config.yaml
num_attention_heads: 3
bias: "none"
tie_word_embeddings: false
init: "normal"
init_std_o: 0.00481
beta1: 0.95
beta2: 0.99
final_lr_fraction: 0.1
batch_tokens: 16384
max_seq_len: 256
doc_mask: true
Each number is 500 + 40 x the weight over its row's rms, rounded and kept within 0 to 999. Layers, rows and columns count from 0. Numbers have three digits each. The size before them is the row's rms in percent of the matrix's.

# layer 5 MLP up, 384x192, rms 0.0692, rows 354-383, columns 96-191
101:460495515457513433533402479499586498511427488516500460481534558478469439469479510556567462533486516497500504511478526496451525498570454527484473530511543579503517468478528426499526499497550522449440532464450543493476486504524506395483452501527546555443472547495488470460491491512512532505
104:496480524489525463454529515473476571479564496468471543405508488498458474443489571547414540560555560528450526532522508532458496492518573496517480539417509511531534484507513539445491482475523506512451513513583490437536476466580448524503447459489548422465507458506534507540519570480589481453
097:524501539493495488474513555534470564475484531512490492513530492464504479457522533469531489494533458556553416479519462450459534525518520551542446600504501494489513425483498498441546475544485502445511431476498347510544541542552519525505443536484470466488506558496548503548469538483486454513
054:510512554456518468451495516573554573462510536573506517477516541486469536517491503451490425493522520541518469492486509481468511500547551533562486465498589516501522463494527552487506444458423487451579606520476437489523526477505462485415509550491469495512494479479508531484499466603501397538
049:527483490534494492559502513429510449462551511468481500482529462506503493490511478541469471474505496493482520532455469542586458463490445476413483574430466491463459462489482536524504513486533552411415415505518489443479508512540492492473552557497501533504467521490500578531467524531444481474
072:502480539495487496474509478532484550487506553562456550476544578513480520513479539482498440453513471552464503411549526541476549477480488508445436559442533601521499472497504542539481415527474459529541564432515499487546441503577472488504492511511498487561501523496503561578505496536476505569
098:484522505475517518500511478499538541479519570564478568452532570504508484535409514503509481543521480516442503543502498485577472571571492569467464450541514530516546490489533485547454506537492516436448542539525481486475462506464483527504554483479491499482491542546496485509496522509474459542
119:422491542503513548555435486539527567491603518479521508481526502547529485479496526495501510511518454543485532452525443515499455488565594445511519549459493574480521521490473488522467411504536462431493486554404434443524390471544481484530451442501516462421454485537506541497543505516518510534
109:541522529573504426455478468496530526494507494548462483512539542475480485532466439491424468502546554524525519496519445454487464534513513525489514505486513502450536516409582506511517446476536486391442488509438436478515535489517419490507556543517530534471458556530471496530481512515450499567
108:264476557536533505520480485527477465501533471477480511495486554518536490501516468532454527529537485491492491614523458446512474422496531563461518508473485489580444549475575506508495452542504498475500467497492479428478481507488554544489486500472533463459502534479501483513505428496463492485
084:506521567491521518497519523524545475455510492497476501496543571477549438569473494501466371503536483546476586572526436387494472468507501490457554514489497471574518481404535496506515445572450480490520484429561467491498553496512453481527516543469490485434524466563504544468496531555481494520
126:469458516471526471562479531558504508441535458487501474462543507479507478531564543532488508528490490529494539446478511522518496470546606536486501514526587537425504425514517442549483469573518506459520505574431467471497460460518495498470440449486498466454520414508530485515512474555506452543
087:522479471506522442523543491452525454520560494492485470470547452462429506499523475555530497516547578471535548584487470506471481525491578464479521532532548470463487491479525519517483518450507495457496489486469444530563538499451516477552499498451544421452546514494542527514511555560523451510
123:504475485537482457444543526532490576427525485461538603477504520465508534506497508502481472577513448505483522433485548511492483525605456526540430474491502556486544445484544475525465477517517458465446417434496495541521490569544487505518436491545469400492500513515539513584480535527556493539
070:474499547529452445544504539469533494532519477529475508460506515477575495549511550485504472532491478457480512502489485546508509546469492575514532505518462571456529428410479484497591471542472484410585522534456437464445423558538514511480487488475590491512403502637510499498475497468522509574
078:522493492511526515478513435487497403572509478485484476502527495460494453473494440550456506512567474495479463615544480479522497470557545546525460496465503529420447494487493404440467548547501490493475463518512539515519506465472511522517546458472492411473473526490536534510492405519484522480
077:474466507550513521475449475508506511542503480476499593480435454514529521506480544519416487524473472546470522503461479523525500413489534512491526496471434494478441521454476523516445541499487496478483501484486448437561521586461492461474549466469521514487527464602455525387435444499556529493
111:521461503513525453456503504390562432491551529455493497521455604453512501505496489449451573522498541467489516487473479477485454484530553572513542522498446490440558511506505475527506454475457434501556596526554497442523519528540500501503520517511532441527484488512526510491493497465503515522
122:500476556509473474553394584521487419464527545495527427510481485437469516491513637529496590474545486514419479490487512535532471439459556523511550406487508473504487398477458455550491496493495453493480557591455499540532446495491486487558460542540549490550502507527456483496492462540466534519
115:547493508474474427515439538549457574455459473491521467481445497536544486463517486524521519504549464454527508440479488528507479515419501561507524546491448534477451501508470453560509435491477403488546500545498452438584458512498492561523466482438493461510479448523488556495519468483545530488
086:477533560523494502613432494520524523502495485563471503547560530485557452515476516494507447548458497503439530489538424416531574480512472539531521501442525534481546559471492449520540503554434459558483448625418446461435478545456527490466545495499495538422467499518534486473512432517479500557
098:529475547509472504474506529469522485500546514525515569514500465464547480546530478457448476472568426512528506495459460470464474456534463529490520573516550474505586510485510522509486494561406510508538490411493510474568482467551546483489584488521511519474525505534526496405492457542460518433
103:472469534516492494511430517486521492464501538594440506470507532512578449534453442496511471521589445498514495524528479407507454470436420607466507532494529513504478548488541498442522482496418510429449513459566555487486480550497476543517590533448575497568472578508484554501450438505541428547
055:496348468480409519543496477513515510599498472507458491488476494542512550535504551506490474501446474415575452506500554528521496463503472507463521482560449496488514462463514525447457459499496490504515491508524502524513509513497479506572512489431535489521431505578492530485390485459521512476
041:509490519537488498506486509496458502505560549547433513441568519545479447479530491505498477464496552476457553470455490542451547435533457512464508600468479521504532471485512483590473424505492450464513534454491574473459480499543487472466515495470500534535457493491493541535486556541466486618
048:538470507550524466486534458501506503490548453471461525471531469415451495510480476498489434455549553471421579476509472503582541500529496515533505567443470492507502436458546440492529534544489441495464525465493430531479474464507500566507479537477572491559504515475546510468517464498485469564
074:467512536498492503437480506499482481496486484494528538483452577391509530394478484498396489499558506471522513532523504455485547470425493560449458510577477522514462456490539444419469439456521497517404438543531472516488512500479502500475446456479505536466508472513520475539502469522541551510
091:514466438521529499489501477460444520490558537503495463514477539427526518445526500516480509521514452442449497541522482506457475516509486518556473471523505525426399493438591566486452518443551506502559469509408526537555512515485496458561529580506443454505476560527473515530488547514480507448
102:410508515579464553457424480443480495509492541510481533540472518440480499474501439519500504566594495540472501479492456479608486443506460564473522506428478497554507595479491486416510476539479484451443473521467459481497543512480494527527541523470481544435472527485497520517478425505463466570
110:510486513514511492507564472503457452465554492519473480449498486500548437501547522521468430490538549482472569538482540514481520534486580475515480483523561523487481550514538524511529576439535539515596447554467531517504450503472553522554542495502525497517497475504527504489494477437523477530
# layer 5 MLP down (transposed), 384x192, rms 0.0853, rows 354-383, columns 96-191
103:522481501509490522492567541542415514490594478501532514502500420502512512506540531494520599478489564482481503539490493502495462507426484441533492528532499501520495507495486527487506529449475523535557441509514466535534474467504487573510472505510424451468506456535521550552481539457501409514
100:431542569457461516515468467493461471510469523540499503597422539564537502501562435455580574536455479492476509447473402514553497476513497539492527466527484510492496523477503500529553533485521536475518504511433550535430474474442495500477522472521469541501450508532485470450473481529470472521
101:529508426505506494515448478464504458507511441532500529553474557533542544486459486557429493519512508450432566571477491514597448495492541449491531491484502521472494507473520509562449520493532516523398583487517583546541498482473500458499532500491528540465522436481447477427496471523531546504
052:498521430578513527505516496426443430523516528448486500525509453521493476464472513562471468541481462496507504461540509480566495553436482527467494545472443504452488536495494479532511525567582555533415401551468557545485501521486475498571478445506547528490506535594503498513497529418504596430
049:467526552444492535417490501574522593527451463525554507514464515511532522493518520470538535529513533527500493476498503439437484534542569538556527434559528512552487498523444478466495465520465454570565553476486513538508491495467506503517485431520517417484538496527503429471537451403543505543
071:467515450473505473489476520451505450479489453430525470545496476502534475489493504508499526531520504456536484522455495458548442512498496534520488499537447419480493563510462475503503566488510532484451439513525497454499549504404488502500512474523488442457483523547484437464476540499485484436
074:478518431536505491465600476463507507556488477486476530524518502431503534500508527511575480498473494519510492591489530547483508465580597525404545591518482555493505495508497523528556531528466524535491476511457504497444540486488513507491445482468513551486440484490541522488532507492432464527
127:495502567519480493450467539493492573492457489536509545530462490477494499460507470411503477527491473491496495532469500528457525452503478493504511519535502439516487487526318500504535507487515459478538469486517523541490509491474582555507488598515508495531484434612461456520503519535505566423
106:562518613542481520464473540517528502512564477494456533535507460463528463521431492581517442480509512501497478576539526502492403461490495433409503472444425556510471478425540532577537493527471511508560531489459518524440537470439433489518508439536465476434518523479491491445504467517475507518
136:733509413464485500489562536444480570518463542516512503557508458488482484502469527466577494488481523479500512405454512557496534576507455438531531502502521471411516430554474501488520563483542495495533507523512532544498489501503445496523535530503484530523521450557502481524497481501552513495
070:450476488472492475433480541456494496467500511449550462454574482511519502493500560486531497468448547575474474510517522487521481549438491466456487476523452503491489425546482522529468459500523555496584469466463565492463540441501532485526416571534455477540555491411416521460531533487462541457
132:520518478502492458534519476470507548485585444455542492489462448454522483487481476460492534487530508466490449560427521398429551487460434533492490501510485481488535516487396567526546428421519458488535470505600549528511458576515623537500460491569486530495495519517498558552477546512502531498
079:450546498504477527462483498505492535501528515454525461495448510549585493444516508435502554448466442500423487444524486485555514497500448539537526486478478513526565504536461505462590457513429484514453504541567498512469521463513530534504461473506434583569486488564471488481475484493480489538
131:527510458444495526528501518508522433539575490528490414511554528546464433496544482511543597492485554481472524548542471510526518464385567488496542552494479471535496453476523465472542548513455515560541585580520545440454433468488477495477537524461512503507490489478462465363494447449378567479
065:507463515462489469541511505520531504568503544552482431490535522496503536492515527473550501472481476562530535556455448435441499546514504502492513521553469491541464537497517491532475421528557469525470470573452523525441471431519504525497443564549497459411427511491495556489448444580527494509
077:438513511456474506513507583488513642433526524504517496484493499524490525541516515436532473473455586505494543419461486483454449557490497462458558496504484471536579486506508630513519503452519499475447503489529474459461523538540521425493458495505503545499539470529509491520515573486520494488
063:497483547511489560488431508469571528525562488474524424517549446432424564525472556528519535462582452484491522480450501389422551546499531563445480545495459541529519531462487557497544503567482447521463476476551494459434487479463459529457501431543493411458488471525528531483523482484482503532
097:471518510487480537523540448525541547508458458491512465462458494518559497526431526471489419449524459514478466565525554453491535489511468429561510477556482476528479528472468558497527582523553502582531448491405443540482480527473520401473478462524461490480483483535475479527496545555494495473
120:467496456556502543500522474504462471521489488511506490503420505534558502475524485486522467590506494491540450475535530524373415546494469422494450474478504518506511535477561513489469483500426501545513470484513510467467450411538465525494479482428539542505474526539610525467488515487547493551
107:523516537543522534443515508519534394529540529498438543485523511490505504514503509459440488494395499519470556558493582411529466509551443403457584416439533451483560457418481487427450526503526552484463447462518514519491487457448556442524516535506456552579495507500459522488473480503509461493
080:508538479460485485386471461527472534490515469485497492518462495473476502494521474456508511439517542468554539514514587546492462566448525404479496556532439551517411453486585538482540472410539558472509619511532506580544480453490493511435548542522502488539521515474561466472518578478513513486
098:452497524479510506504458514538513561536443532467485487540511520513515512486454551476564552540453543501453568540482495501536575541523547518509444460496485528447502509537457429562533455411540472432468553531451475539501538501471550464474390530450529454495518488396414458527489518512526473562
106:489504542496476459489535466471503459489540424438528454504443442512459521464503538544518531537461552474503438417439570567448526496488533501522510522517484456519487401462477559470505507544584508553545515539482515522542522470454447470477486495553510514509500483576504455430484512533521537435
061:497596514538569476442503550469479488410516516462578486517529519476540466490492430495497514481578501568458502552455446450517458510484548489529538535438505469540492500521497488541551576522487514502509542486531568512506471495510474540455511533582454512480591516492493425524611531545458457463
043:493491475459503459448488484518523497504443452435559465520469484437559506532478517525527509537507453536544476541524522448564426576464550544520540419516488480525433507525494487455515537481516508554516477535526462547574546532472514517510503485522490432492527526546503455467506487483527509413
050:451547533446482535522476583562525501503448559543529452454514472609522489506557546490517517552492483485544442519497515493448445489464510471483505419522511530503483580559436555543463432470504565468544460501543533503517551559503537430483515483545457528442492493500425505543478554494514509478
075:500514478503505567546530478534505483510510504484472444555555458596453468564446501466603508516475528524462495512475503529509438531557493416542558465466555468529560553526495485523478514491542526433516553496414516471476514516535500489498480518522465428517505534489476484473514581517475488529
087:446484493503485499548548476523544529477466523512503427468514449560485521493463498520493458496494536539485537456474526497471467464489492520471485539448502439561608533566440424493491488528429439456483579428598446483451539508535451551480510492505526501542526442578531504548513482472508528523
118:553513527424497488505544496525516531504548423516517479476486490540513477531435551498536486469475507465527527519470589534428420540548485462506483502529553488474540406451533491485511498483512508583536613497497512514488417526505458517453504463522517493586516486518486477449522500520499483480
116:417523529579497490478481527509526578504427478483497464472496505481574505471501507453419508503460481517579567517572487484475509478510500601474547466512519450472580451491454543473450467502435471476424547523506485545547595495528510455517524548504506461499532537510489459566505510550479519461